config.yaml
num_hidden_layers: 8
hidden_size: 640
num_attention_heads: 10
num_key_value_heads: 10
head_dim: 64
intermediate_size: 2560
vocab_size: 8192
hidden_act: "tanh_gelu"
norm: "layernorm"
norm_place: "pre"
norm_eps: 1e-05
positions: "learned"
qk_norm: false
attn_scale: 0.125
bias: "all"
tie_word_embeddings: false
parallel_block: false
init: "normal"
init_std_qkv: 0.0247
init_std_o: 0.00618
init_std_up: 0.0247
init_std_down: 0.00618
init_out_by_depth: true
optimizer: "muon"
learning_rate: 0.00935
beta1: 0.95
weight_decay: 0.018
lr_head: 0.0037
warmup_steps: 200
schedule: "wsd"
decay_fraction: 0.637
decay_shape: "linear"
final_lr_fraction: 0.0
batch_tokens: [65536, 131072, 262144]
max_seq_len: 2048
doc_mask: true
train_tokens: 1635000000
max_steps: 12195
dataset: "wikipedia_en"
Each number is 50 + 10 x the weight over its row's rms, rounded and kept within 0 to 99. Layers, rows and columns count from 0. The size before them is the row's rms in percent of the matrix's.

# down: layer 2 MLP down (transposed), 2560x640, rms 0.0517, rows 656-675, columns 240-319
# up: layer 2 MLP up, 2560x640, rms 0.101, rows 657-676, columns 240-319
down656 091:60 31 34 40 65 66 41 49 53 57 45 60 58 60 39 43 51 47 37 63 38 56 34 53 52 50 52 52 45 32 47 52 47 50 43 41 47 40 65 50 61 47 51 54 43 32 36 47 36 43 64 45 33 61 56 62 47 63 54 52 52 49 57 47 69 52 39 73 64 42 54 51 65 38 46 49 38 46 47 55
up657 102:52 59 53 53 30 43 35 36 55 46 47 36 52 52 24 53 46 44 54 43 46 27 42 70 43 60 39 57 58 57 51 65 54 47 55 56 31 47 45 49 36 43 62 53 43 44 45 53 28 37 50 55 73 47 49 58 53 58 49 52 57 55 73 40 48 51 66 22 55 62 59 42 62 37 59 59 50 48 56 47
down657 105:57 56 59 55 58 62 49 54 53 52 58 49 39 48 59 71 50 61 56 47 55 48 38 42 45 47 73 47 46 50 46 59 62 53 53 43 45 43 43 50 24 49 40 50 52 46 29 57 51 40 42 38 68 43 55 41 49 55 52 54 67 45 55 51 52 55 55 37 63 37 52 44 54 57 51 57 42 45 74 56
up658 095:48 48 61 27 61 36 52 63 45 50 57 57 61 68 48 57 38 47 46 51 61 70 57 55 46 58 43 61 57 56 51 58 50 39 59 22 33 66 66 30 65 41 35 55 62 41 51 61 35 41 58 66 41 47 65 51 51 52 61 42 47 57 49 50 54 60 54 55 43 62 54 58 48 56 51 55 64 46 65 49
down658 091:49 38 67 50 61 62 41 35 35 61 34 66 54 44 47 49 47 54 46 68 51 51 42 44 49 45 61 66 50 53 54 66 59 49 68 51 47 40 54 41 78 48 58 49 46 56 35 57 47 62 36 44 55 73 39 52 57 56 56 51 51 59 58 52 77 55 34 57 38 53 57 36 32 45 41 39 48 46 35 53
up659 092:36 44 37 51 44 40 58 48 51 51 58 51 44 52 71 63 33 50 46 45 26 62 62 57 62 48 38 55 52 55 45 60 45 63 50 50 51 67 47 45 51 56 35 37 38 43 41 51 46 38 50 27 50 36 34 34 65 57 55 50 50 56 44 31 63 32 59 50 46 53 47 49 45 70 56 42 50 43 38 62
down659 099:55 41 65 52 43 48 50 52 46 40 42 76 37 43 48 26 51 42 59 53 59 55 51 50 41 43 63 54 42 46 48 34 55 45 48 36 55 32 53 41 46 49 49 68 66 64 65 44 43 70 56 47 59 50 43 57 48 57 46 51 25 53 57 63 63 72 54 52 50 54 45 43 44 55 48 54 38 65 57 44
up660 102:48 41 17 73 38 56 49 53 45 54 55 44 42 61 44 48 48 45 58 56 47 38 64 54 61 43 42 48 59 48 34 39 43 75 49 59 50 50 51 47 37 50 58 56 38 47 38 38 50 41 48 68 45 47 51 50 35 33 48 55 50 58 38 56 65 62 53 54 66 45 44 35 52 44 48 39 55 71 61 41
down660 099:54 51 41 57 72 52 49 53 44 64 43 23 62 50 58 55 55 40 47 48 51 42 42 54 48 66 52 49 40 36 39 33 45 50 46 59 55 53 41 52 45 62 49 44 37 49 38 43 54 45 45 41 46 42 38 41 47 43 48 44 56 66 49 55 35 58 45 46 56 61 56 38 40 53 39 46 39 49 34 38
up661 097:66 51 53 62 34 42 38 32 46 41 50 82 59 45 44 44 49 59 59 56 57 66 44 36 56 57 66 51 55 57 67 51 51 59 54 57 65 56 28 39 45 63 52 57 73 50 52 57 46 54 54 54 33 53 46 30 34 30 55 33 56 52 40 43 58 45 70 49 50 36 38 57 48 65 77 56 44 34 42 51
down661 096:48 54 61 57 59 47 48 64 47 50 57 53 61 55 43 64 51 58 54 52 34 44 60 64 60 62 44 47 51 43 55 51 29 54 54 52 55 45 62 37 62 59 44 64 54 56 41 55 43 37 45 57 53 62 47 58 42 57 53 59 57 60 54 43 67 52 49 40 51 57 68 50 44 49 60 39 47 37 35 46
up662 097:39 62 75 62 41 59 50 41 48 48 71 61 49 45 54 19 56 49 53 50 42 56 53 42 54 53 48 46 44 53 69 62 37 64 46 68 61 48 55 65 54 54 47 44 68 59 60 63 68 62 47 56 53 28 51 57 44 36 52 70 33 56 54 55 55 31 61 43 55 74 47 27 48 40 23 49 57 55 47 42
down662 095:58 50 26 48 34 76 53 52 41 35 52 50 26 41 46 52 53 62 64 52 66 49 51 67 55 55 49 44 47 40 40 56 50 55 56 61 59 54 46 44 39 50 71 47 50 63 53 74 51 46 51 41 49 48 67 47 48 41 53 57 52 39 50 41 53 64 44 52 34 68 41 50 62 47 77 35 57 65 30 45
up663 103:56 39 56 67 74 35 68 31 39 35 58 40 47 57 84 51 39 39 37 50 60 61 52 55 44 70 43 65 46 48 56 54 40 64 51 40 55 39 57 41 30 45 50 51 44 37 53 36 43 38 30 55 57 61 54 62 50 43 50 64 53 46 41 49 49 34 32 45 51 50 43 53 53 47 47 57 59 60 57 51
down663 110:44 42 46 56 57 68 47 66 52 53 47 24 48 28 59 54 58 46 58 58 57 71 54 55 44 41 56 55 34 50 47 29 54 64 52 35 54 50 36 59 53 38 61 46 39 49 58 58 69 51 48 38 35 49 58 46 31 33 66 51 46 61 51 52 59 51 33 43 50 49 47 71 43 54 47 70 52 76 70 50
up664 106:46 52 47 57 49 23 56 50 44 41 56 49 51 52 49 28 34 58 39 53 58 41 54 56 47 65 59 49 57 53 57 45 39 72 56 52 47 38 50 39 40 42 68 34 41 59 46 38 41 40 48 43 53 49 42 55 61 43 41 28 54 50 40 65 51 55 71 36 42 62 54 34 43 38 43 50 51 54 35 48
down664 118:47 41 37 39 57 44 50 53 48 59 59 57 57 51 32 31 58 46 60 55 75 34 47 58 65 55 61 51 55 46 50 49 42 65 64 47 57 54 32 52 58 46 60 33 38 49 45 26 46 64 54 32 42 35 53 56 58 42 60 36 40 44 49 65 48 47 56 38 44 74 65 40 53 38 47 54 54 61 48 74
up665 093:63 61 23 50 45 40 43 44 38 45 59 51 39 50 60 58 44 57 35 60 56 54 37 51 35 47 55 47 56 56 43 50 37 53 32 51 48 28 69 61 53 49 51 39 41 48 63 52 34 54 30 29 54 43 44 39 60 56 53 47 41 43 40 48 40 46 49 56 49 45 36 42 60 50 48 54 48 41 46 55
down665 091:55 43 46 67 40 46 37 56 56 55 66 32 58 47 53 70 50 39 46 43 53 44 45 57 56 55 43 57 51 30 39 46 64 35 62 56 52 59 32 45 44 55 30 48 41 68 41 59 70 31 53 45 54 48 40 57 56 24 50 61 59 63 42 67 46 21 64 48 48 45 45 54 47 64 64 59 64 38 59 38
up666 086:66 58 51 42 56 46 36 60 66 43 56 60 47 50 29 51 57 58 48 40 37 54 49 60 50 60 55 43 61 61 45 55 48 40 51 29 39 49 47 61 50 48 62 57 54 36 48 60 35 51 46 47 59 59 50 55 35 40 46 52 37 45 50 44 57 35 46 45 55 34 47 34 51 64 51 37 37 55 77 61
down666 091:64 37 60 43 49 64 38 59 62 40 47 58 60 49 46 50 55 42 53 58 71 54 48 62 27 48 40 52 41 49 46 46 50 32 35 50 44 25 52 36 55 44 66 50 62 46 48 58 51 48 59 32 49 42 52 38 53 47 46 69 22 53 38 53 56 37 55 38 46 46 46 64 35 67 57 42 52 48 60 57
up667 108:58 58 52 57 62 54 51 49 71 51 72 36 65 61 64 41 17 52 46 57 49 60 47 44 41 44 37 42 45 56 50 61 59 32 59 38 44 54 55 52 58 37 43 65 61 41 53 59 38 42 44 25 67 60 45 59 54 40 59 41 37 50 69 37 43 48 46 57 41 60 36 48 52 43 31 30 58 46 51 33
down667 117:54 36 53 57 47 59 51 50 50 35 44 35 56 59 45 49 49 51 38 39 47 60 46 47 64 47 64 50 53 38 38 54 53 36 40 54 48 52 61 33 52 41 51 63 46 35 70 67 48 40 58 37 34 54 49 45 49 39 53 54 53 49 52 62 68 54 51 47 54 48 50 54 63 64 43 56 63 66 42 51
up668 092:62 34 33 58 53 33 58 41 34 58 53 47 44 53 58 61 44 58 45 52 58 47 54 39 43 45 41 49 44 62 43 36 57 64 55 54 66 44 34 53 46 64 47 55 47 47 57 72 63 45 50 43 55 42 50 52 64 63 52 50 61 28 52 47 62 65 41 52 40 50 40 43 51 62 34 72 61 41 45 64
down668 093:73 61 42 43 45 42 39 36 47 51 58 41 65 46 53 50 68 40 52 31 66 37 36 73 39 50 61 44 45 47 45 39 46 51 65 38 57 49 73 59 53 66 63 51 58 39 40 45 47 44 78 67 47 50 55 54 53 49 35 49 26 56 48 31 52 43 54 54 58 62 50 39 54 36 48 36 51 59 60 56
up669 089:56 43 43 68 26 42 51 42 51 48 46 47 47 51 47 45 43 45 54 65 40 52 77 61 60 46 33 57 55 48 44 56 39 36 48 51 48 43 47 75 41 53 31 59 39 61 54 32 65 56 36 32 58 38 75 46 40 56 37 70 41 38 56 56 57 47 46 56 54 51 55 46 58 53 51 60 39 61 52 49
down669 091:49 38 40 42 54 58 51 46 45 33 49 55 57 43 59 69 64 36 35 59 53 61 40 63 37 47 66 53 58 60 60 40 63 34 49 53 60 34 53 53 44 39 41 50 55 47 52 42 48 55 61 40 62 52 63 45 57 47 38 37 49 53 38 53 53 51 39 30 38 54 57 45 69 44 50 55 54 48 58 58
up670 101:39 41 54 49 45 65 39 45 55 47 53 44 56 56 57 32 56 45 42 48 40 52 51 55 45 41 45 55 59 80 39 41 54 40 43 55 53 61 56 43 49 69 48 40 68 64 54 46 69 45 35 50 51 40 60 73 56 53 49 64 51 48 51 56 43 26 51 54 53 57 51 53 55 35 37 64 33 43 61 38
down670 104:38 36 34 49 71 41 59 50 48 54 65 37 52 51 47 49 35 37 45 42 47 48 44 55 55 61 44 61 74 45 45 49 30 72 62 49 56 43 52 40 38 65 65 59 54 45 54 43 63 53 48 50 56 44 62 43 58 67 29 42 57 59 45 27 42 46 54 40 58 43 47 34 48 32 49 47 40 65 56 37
up671 102:51 51 48 39 58 36 47 61 55 46 54 47 54 63 52 50 51 57 44 58 54 46 60 50 38 58 39 70 43 59 50 47 56 49 52 61 61 68 55 35 57 57 38 47 54 54 60 75 41 62 53 42 61 53 48 53 41 42 48 31 70 41 75 53 68 42 54 57 79 26 76 49 39 45 45 41 52 56 55 29
down671 098:63 51 54 46 42 59 45 46 57 58 57 43 51 65 47 43 32 49 56 51 51 45 43 45 58 43 47 43 46 46 51 38 57 49 54 56 28 45 52 63 53 25 67 57 44 42 34 56 64 47 48 64 38 53 51 52 57 61 61 53 44 58 43 50 64 67 42 34 45 56 43 41 40 76 45 56 47 33 60 72
up672 120:60 33 26 41 50 42 43 61 63 63 48 38 53 48 72 47 49 42 42 50 60 61 51 54 39 51 51 43 57 30 42 35 44 63 47 42 47 44 54 53 54 55 49 59 53 37 39 50 50 63 57 57 51 51 41 28 68 48 52 40 50 41 52 60 49 57 55 48 41 32 41 65 32 49 51 55 48 45 56 59
down672 115:60 50 54 49 65 44 33 59 78 50 64 44 59 56 47 50 60 61 59 39 57 55 44 62 47 50 42 66 55 43 58 37 65 57 62 46 62 37 59 50 76 43 55 48 66 53 43 51 56 58 53 64 49 43 35 41 33 50 39 34 59 39 49 49 43 68 47 65 48 58 32 37 57 54 50 60 46 59 40 47
up673 092:64 39 45 52 58 46 44 63 53 41 54 45 66 46 39 44 59 38 50 44 50 49 55 48 56 43 62 43 54 29 49 36 34 39 49 35 46 57 55 51 53 45 56 59 56 51 71 36 32 42 45 48 37 47 53 46 53 32 51 56 44 36 71 44 68 50 41 49 33 46 55 56 52 40 42 52 51 48 45 51
down673 084:56 29 67 48 58 47 42 38 42 51 59 56 52 55 55 40 75 44 56 32 50 49 24 33 45 56 41 54 54 39 55 35 57 57 73 45 61 56 39 40 43 54 52 42 65 56 44 60 60 49 46 46 50 54 66 62 59 63 49 64 56 67 40 53 49 48 72 51 29 48 43 78 54 46 63 54 47 40 43 47
up674 089:49 67 50 45 55 41 62 52 45 42 47 67 54 53 51 69 57 53 60 56 42 50 75 69 40 62 52 59 62 29 46 52 66 49 69 42 46 43 36 59 42 59 56 50 46 56 64 53 54 56 46 66 59 44 46 36 12 56 59 53 61 43 49 54 40 41 41 48 53 57 39 70 50 36 46 55 38 64 56 35
down674 093:34 44 44 48 45 34 59 63 31 63 67 35 49 52 52 38 44 56 48 35 44 50 49 62 58 62 57 50 49 46 43 48 62 59 47 42 51 45 53 68 32 70 65 40 36 44 53 50 59 65 63 58 61 41 42 46 34 56 43 54 48 52 67 43 55 35 56 36 49 47 58 51 34 47 65 43 53 53 16 59
up675 091:59 47 52 64 58 32 52 47 46 59 59 53 44 46 66 65 54 64 62 58 74 48 57 49 73 55 51 41 50 56 38 47 57 50 55 58 34 63 36 43 37 60 67 52 51 46 53 52 41 54 50 47 50 62 40 53 61 64 51 57 58 35 56 52 69 63 68 52 53 47 56 49 38 47 49 32 45 52 39 53
down675 095:59 53 58 50 56 64 49 48 57 55 52 56 46 56 60 48 53 28 55 57 60 44 45 25 54 41 25 55 46 40 36 41 58 36 34 50 64 45 40 43 45 60 39 43 61 51 57 43 42 44 57 50 55 59 50 64 47 55 65 49 51 45 51 45 69 34 51 42 52 36 40 60 50 37 61 69 40 53 58 42
up676 098:47 62 55 67 61 56 42 49 41 58 36 52 42 42 64 63 53 54 55 40 49 42 47 48 50 63 63 43 63 41 70 70 57 38 49 46 49 40 58 65 41 40 68 43 44 41 35 54 41 34 47 58 33 39 48 53 75 52 60 43 45 56 40 55 48 48 44 47 30 49 48 29 50 44 34 57 45 40 47 44